python train.py --head_dim=64 --d_mlp=1216 --vocab_size=8192 --norm_place="pre" --attn_scale=0.125 --parallel_block=false --optimizer="adamw" --lr_head=0.00707 --decay_fraction=1.0 --seq_len=2048 --steps=5744
Each number is 500 + 25 x the weight over its row's rms, rounded and kept within 0 to 999. Layers, rows and columns count from 0. Numbers have three digits each. The size before them is the row's rms in percent of the matrix's.

# down: layer 7 MLP down (transposed), 1216x448, rms 0.0294, rows 1165-1195, columns 320-383
# gate: layer 7 MLP gate, 1216x448, rms 0.0328, rows 1166-1196, columns 320-383
# up: layer 7 MLP up, 1216x448, rms 0.0315, rows 1166-1196, columns 320-383
down1165 100:473485477529487486432525498515506502518508466503480512499473504511511481457494449499529500457519523521542533493486509526512448495455531488486515511528493517486552574532497501496512511492546531
gate1166 090:515409493491523489479505475516496493498498471476519510494505490501527547464479505512511504491492487523455473507540490489541481470521499551492517457510542489511490493494502461490469523463515476
up1166 097:492546515514475503475540525502488485515471515495526497506495536527500509460541500488505467492488495497477515514486524527506481497528487532523517515478515490495534445510491468506525529533560507
down1166 096:527517489519504502495465518505512545473507517502463507442514497470458497502455499492489464487535502465542526482483514541506507494530503493485530501530493490508469519558490501510483471505462498
gate1167 100:473510512531500475514463526518532485508518513514462491481446511518500502502492518490485504489512479548495506455508491505492514450525523484468493468502531458485485527520522501501492497503501499
up1167 098:488503541556509508480526494510530539524483501529493537495490538498491492553497519482548468473500514497508477518478513502509562507532501506511478518530506522508501487519467480487537509461515524
down1167 098:490502478481530503494500461515521476475477527434537496523487537507532502477471490492475490514473520520495517479450523522511474482445491478505467474467477485494497473452486466518536547471514507
gate1168 102:473530546509463497491493505496515510495501473543507494491440522501503504487501509487494529480503506493501474485515491534466482510495555512504499491480547458503516517487502504487506523523459505
up1168 122:483506550518473496506504501470514484521481498516453482525497486510511506495506494517490489529539534481509512503525495505465498527511572471496527498504534503496468523495451472523509470529441484
down1168 105:538483482490518546527533501485524499467516515456481501557519497480497477514517499522534495492487497516501519530506520496507485497510452472501491502522467518516493465517477487528494487466527498
gate1169 095:507485494488489540500510507494500501472482513515501494474537508469527510493494464466467511529487466471507534487546491490495506495515501497527492505500507486505526513520493493523491501513496493
up1169 096:495501497496488526505462525461487523523494486521532471515498497531538463510517455567467473505506490438444499539490471487503504489499522481475479483506504486486537477492468526506443490522496505
down1169 098:508510479498502547508481529510490500512502510527479521470501461492502483586513538500488492518484494477470458482546470497465545489482527515512465506494488545497502518512522481536457474485531500
gate1170 093:522467501494524488490434488494439484506465494474476497528542502487485415460475508520482513484491502526480489496487461501498518507477531501519499482494505505470525507469489508501515518501512496
up1170 098:500494534479485523489491510468503505486479511498505537486475504507489479512509501479526515504473481499484539478509491484468499543500515470505515491466506497470566468530500498481503511562469518
down1170 096:517477490518500492515423534511483505523495478546460485490462503487531494481497518501545478517502561483487496500505470535485469488514507520511497493514542524488495500506484509482531490484444498
gate1171 102:515515505469508473485529483526521513502510511521490536489508482551516505513509511488530514461475528470556494494496514481521469482527503558521502508515479525494530498478489536476467503502505527
up1171 103:524477490518481556519557497446475504478510516513494525524498528491520474526515483461501482518486471474459510493539555482530459470524501487534479514529469494519497517537522509490461493505511520
down1171 103:495453466504523518537503479483462503502521539522451455504527549477509513522446477445509522520514524464512504536531502514498488451509499521475477498554519491468478491531469513513532480517481489
gate1172 107:507489496492491534465490489513503532499510507482457530560523443483534498505440457476496512515469519495500493489485535504496531518449507482478491501493469496519502507531465492484487505494498496
up1172 104:540509492487540537502489503499493458428511484437519467525475534481494503500494495488553498427502472474514513486464470495518517464502466505511488489517469467515487492524461527496484482502535502
down1172 105:487505502503496497547485497509503487506564501475501475481490473501481509517526500490498512547517540516475496451461513491515495500501489487443478494532469504482531467472500484456450495492508512
gate1173 098:506529530524500473520506507535490448546491475504478517485484504481507539457533507519520481515527481510477491507491524483455499477521515482482529525529531511477522516511471527495481538538482474
up1173 097:492531515500513531511477508487530514496516494483466501465516496533489503529467480449491537473518486523517482460490530507520565517523505536529454526487490480533518534528459515484531522525505515
down1173 094:483486526488522475516536527521502496504511494521470538470489489491481451471512530503481485520518476542526501498518540469453499477481500530527515510489516506462518520473523500512515508500518483
gate1174 096:513499483475498502500538504513511550480531478497483525489466545512460495534499468463489502479494449481453541521522514449470497499461470490545496461471458498561546494504480461523510508514472458
up1174 100:465504486517531470521516535528536525506473514521519457435490540477497524517550496432491499466481522515474497483508492488483476508521519523542457504508531477495453469509565502522535538522516482
down1174 101:475515516477511502494491514482496486501490506476496481456462545409515520517506488450516485526547523480530502532484524492484534512501470513502481514489504522488538460500549521505507517488478466
gate1175 101:472470509519502557556512515496487564492483484500493505503492476472495477518522538513482451518481492468462508550486587521504500506491496480513516488508461496500475500488483496491499482541490480
up1175 101:484486496479496515478528500508442551514491538478524543538481483536507498474538495524527486495481495455504455529481478488503493501521485563486486463467479491524477468490524464519487486482517521
down1175 102:506480485481562518452477490483451500474502446488464492517487466463516499447539508488497561506468497545494487488553441474525506481510471509512535475511478509500556502523497467510478459470516494
gate1176 094:507495513428478510536510527500511453521463487486474488507500503493506502504540464509523492531493484522510564531484521503467524522481532496487530513492498447530495474505494475481558505523480484
up1176 095:470477505468482477513458516457471500534494508491483436515512493537455511524499469510488452551496493500469481482512499478519515534454525503541515485481502464540486520555504509498514545483483508
down1176 093:538532484497507501512496515499470481480468510499497527495524460497487462499517562503485506495478480497469491504475522513511526482505475464444439495515489536503472511525483488523472456467545515
gate1177 099:454454524486490530524494471493503528516517475543496540501512485463479449478476514543463500493514521514528487511508481466544506457522514505464500479483506498529510440505519459476494514478515509
up1177 099:495524506495455523478483485497496494478499491535493541472500490468472499567474520494489494512506516519501544501564462516505489519483514477486537532497489496492533521526498533481495497528499494
down1177 101:521529500527517526473514486496491478494494513482503506496517539493527497542488474485500540539490478488479526472511478500487528515476493482505554515515490469498536482510537544526486437499489512
gate1178 100:487493513515479462526512514530516516528511480435496505490514458467481516483502490491470466483470465511472490519473504454519421499508451515563456468498481517541513498500486505497517524505533440
up1178 102:532530467464493486479533454498485519461533491503519497510451529521503518505496507459518499466520482481523535526520461487488534534507501477468460475491497466462526504509473514506485512499500466
down1178 103:509494463510446510504519505506505485527509531511494490535437516507529480522538494466561483485495496508476476489499464532512585471488538494474491503498477482476524511525493512529523454519528510
gate1179 090:541500483498499524507510529526475483482517528506524477527521528507500452474487503508565462470495502523548504491552486457500538490458514525472484539501505509496506527495516513423500534522515485
up1179 093:482460500509505532470511438502487487494495512443534497546497520459471484515509454506486507494505486558554485504509492481512528484498477490509492492523499481503486517504518472529508505500518486
down1179 095:504505525524511485550488457481488480560458494503524498472491466517534484508483511521495475522523524480494544507501525531481482474502550526523548452474478467488484485465515520472463514533486520
gate1180 110:510462490487529485498463486503514482484490524476485475446522500474427529540563494495524505504510466470499483497488491482541482482506490533519488505452487515505519514510487532518481496507501449
up1180 102:477496482497498535504457453455466462475468506514496474506557490488506538526534513498539492527529485503469505489494491487517545521531486534495509537464479535443548482490472510541451474521497473
down1180 099:494501452460523508534505502482476465476496510556490520512485514497496487503484464501496498456536519503526482495498466521435509530500477501482491497516487521495499512478451512505451475486493508
gate1181 094:471498516499497516519513489515547497494507515489465523511512492525471500492519529475448529480502480463478518540476524471484469503513513484514473477499485529492510449494515489512499512498498487
up1181 093:533543524519490481480525493496536459494468506499539486528496497504487548467529531521457451499497521502439515540405492491472512526538484498518487501506462510509501479509486514494499505504499500
down1181 095:512488485509461496473495515499532489536494466458550480478561493477483535512487488476486434481499495506541537482509510481456520499550491499542490488490460525530506471446501473470517531499503503
gate1182 104:492501481491500494428480469524542498487476517466475477511501527489462500516497459531484492461450521467505507503526475529491499464520536534516492496488510467503558462487526479524500537530496484
up1182 102:482521494486504494482508507484425453463467497509519502519509491478531494518461483506492489498460515491504462457527534524449453497463460563476495484554511491501499516486534502480476465463486495
down1182 101:493484520508503492511483538501481490496497473493511492525522499519456480483492473512486514486528521516509509519505489482492487544468495534508496505529501470475472504465470498509516505511552515
gate1183 092:532480499464438457546510535488511512515528513535458466483456468509506486515522500513533476522521498474483511483525513450470485479480539505484498500485508493518502478500483490506502567509473502
up1183 094:512540477532500468518494538497473480522494482454550485532492525483510478520525505499530477506533505518525499484504540478470484529508482519517502476499514465504459515479484485498481489546478494
down1183 095:509515543461503462484471454489535507521510532485503488510510515533502487533504502513489527493496445536507530498495482524520503505503475516493524555522492507484522487483554505558463481473491465
gate1184 095:554477487483505507494480531529524503502483443447538525509495466497508482527468457474480478504486523476495514484513481479474486497475508503545439486507537468483494496517495459495475544469463527
up1184 095:496505501513502518513495481478508508535486509490492515529485501541436512506498490475482510504522411451501530515458533456529512507504513501485464497530494487455493482518517434466512467485513526
down1184 094:518491466478484464512550508545486467483462512485510496497484486479523519452480494519495501492497486518534512474513493515492506433440516452510484474504520489470471517496509485485564555508458504
gate1185 092:522493500503505479504506493464499544499492481464531501492496504516493515467530460532486499515501500491535458470495519475512502492527475544447505503507523506512474493471499526507499549502449499
up1185 095:462502507517506468481482568522509483549532544505511527515504500501529498496502534485498475484459484475483528467531456500482462524479528502486535498510497466535478486527450474507513513512462478
down1185 095:477522490529557503507516486486531557525493486515518472503482525511423465537479516528495489463517497525532491513484464468443505521540485540530509457526550489478468478493466504496535477501510511
gate1186 100:520518512533472524499519537514496513525536529495502508454510522487504480487467499481498536486462459507541471527497520486486519471494485480493494500500505466507491442501537533430514526480485487
up1186 099:517544510534483539508512516528524504524485530506498506441512506492517538505498533529528507531479487516507509547496512455491504476527514489478514548504471508490482449511501497444496521538537485
down1186 101:504474501519535485463469488543501489480503485539466481507499529560516487527515525509508468525491501503458529567531494515500498507515479461456496488513519509483491478495465519529546505555496526
gate1187 100:463485487481515531475458480471564502544450496483492498492518539519486496510463475522519450531478490494483545486529495494533476501528524479471467499515508515513510464482504517563556534550501512
up1187 100:470557487465471460451504514524529564510578524516530486483515504508498485497471487467553517475479525509461514491469460497541526488514526518503512490489511522476507512511511473512486534504505532
down1187 100:530475514475496507516533483502522493508493514496449463485501492489506484514512485517534544510513527480461538501555468480486536488491509489464509485482488530488524511516494522508526525501514501
gate1188 103:510493463491485563461533473487517509467479487503479394495485515529525487523508483530520497470514474487476478526539518476522493471529467488561501520454479497454535471531485464507540460522491487
up1188 108:484471479537492523484492539522491469485475455533486477508470525501484484489538483543503512509521526538476490469505462483528505512516499533464498487522506548481482485492536494470515534467458528
down1188 107:493452506520500524513492509452505504510483440500507485505542528501545511512541484497489548517545498523493511518502522460529496499484479492478460521494488532498489475457489507465543527449441535
gate1189 100:541506542519500513481497492482493478508517452510464530489481473498511539502488508537503533502533523452530476501514471493524467510493458499532507510483499514512514492537515546505494551497478492
up1189 101:533528460503506492541496485474527494497470498468540538531486504487449521479562473512504509524492505530529523490443514510519492458539504479490459494471468502526480508465515551482489546461484509
down1189 103:516495475521469473483482522540489453486487504466534535504526492494485522492518475486497510542478505522525463489517455509489498493517517472506478528510506528498509494507496455503485513523514487
gate1190 106:496492509522548521507476512543504547482479486497476570472485480485499527503478493481473546495503513507540516515538501512546518475501495525503473503513499506519494491488522513456500514493477510
up1190 104:498531532471489510479499474500513522502530477514481529465513461483508509490503522499523490535525458475525481444507581473505506556496479507500480490503537516519486477520513512504500477448506478
down1190 107:500504469481489486515547477510462485515479512535544520482485499465492507461507465488524529511524493515510499506469567516512475481476523448492513498494484476496495492483482543531470483491474463
gate1191 099:514458495502549476445506516527489489492484471510467501513493502549486494535547489481515517510538468502516526462485534535522512501502504505489490484507482529486486475474534474505505497491437527
up1191 102:495494507486495477520479510520487507533526492477532509509483544507472546507528537526506545519520511478550502495490522502501477468515508500567489516474523454472515518489512502483534572493501497
down1191 102:482523496460536487496498544501495513539489508512449502472536490502491507473471492499516548475529531475496517515493538502521555473498480466549453518489504492512522516489537464499515474477513483
gate1192 092:501529467509519538542538490459531484520509503502478441473468465519445513530534519486465470482485477522441518504473513503494488490533519525529475485472482514445503484520482467492514500482492507
up1192 094:500463512455475496480504509502524540485503516497508490478487514457473436462470550496474486510511496524495473520460509493493481476493518496539503499464486491490477497451486554530509471529497508
down1192 094:552496488483509527506536516461492521492488502496492506490462476529465529499518489484502473467545489523490507474511526488449485504481511514556504512484509519511487522509478528488513479541536505
gate1193 099:507502526489496505485488526513508553501529475485481497517463515551504498491517516449553513514500449544530481488474509526526509474488520540540504470499476472504498535506544489489487504504495481
up1193 104:484499483470469469484514518472507472430493499549427461451484483482511502502506567470509495525482519471481526516506498515486473514499506480504507486489506507482502466516542517511493498497528508
down1193 105:507476467479464512453493506515557468473523481503522523485498512510495551475459490480505490490503548489485546507506536478474499513523538515559477530508522490503508448467501508545510522517480475
gate1194 099:458509500511523533468497491478553530493498486506502488507478481510489553535527479502522506488462512486553493524516459501541470490481486542505465474474489510506481507537490479502513522535489513
up1194 102:526491510545521541505496532522498450478467510500475499479531539506509517526538468547487442541483541532463494521474514479487555506517519489527453521492554497475496470508497491492519470531506556
down1194 104:503482491495480492519517500563486488510520507494505445497499503508517511452469500466512439513536514529515539508485570495494487533530480493502513510503512467465464479502516542508498480506526535
gate1195 100:464475499503497468467528515520500482482470510492501461490510486515501492508525514475522545530497532502515497526534531505478502527511534470458470503519449507518529501533476502480515500476517531
up1195 100:492518533524497540505482494514512490489484464498538476517516483500517506500500510498486456492522487544508532512534490491484540513489508505506506514516515470511499525447507476501461476521478510
down1195 101:522482506516517517497529514473468498480488496470491474464493499511484462541505499487502507500491502488526542510478496505483528495458463441487502496510538484515525526488460497520502527501472532
gate1196 100:487512475509514476520525534517503495513515499473512530482480514518493477519479501459495458449483532478527510515499499468527530507525461487524494506527495488457435508496532474539500494553476476
up1196 099:466507485507519503449482525512474500493518506514518483481491521468476505516529486542534502494509506518493496486532474500509511496497527494491541482495502477564503522458517492487497484503485502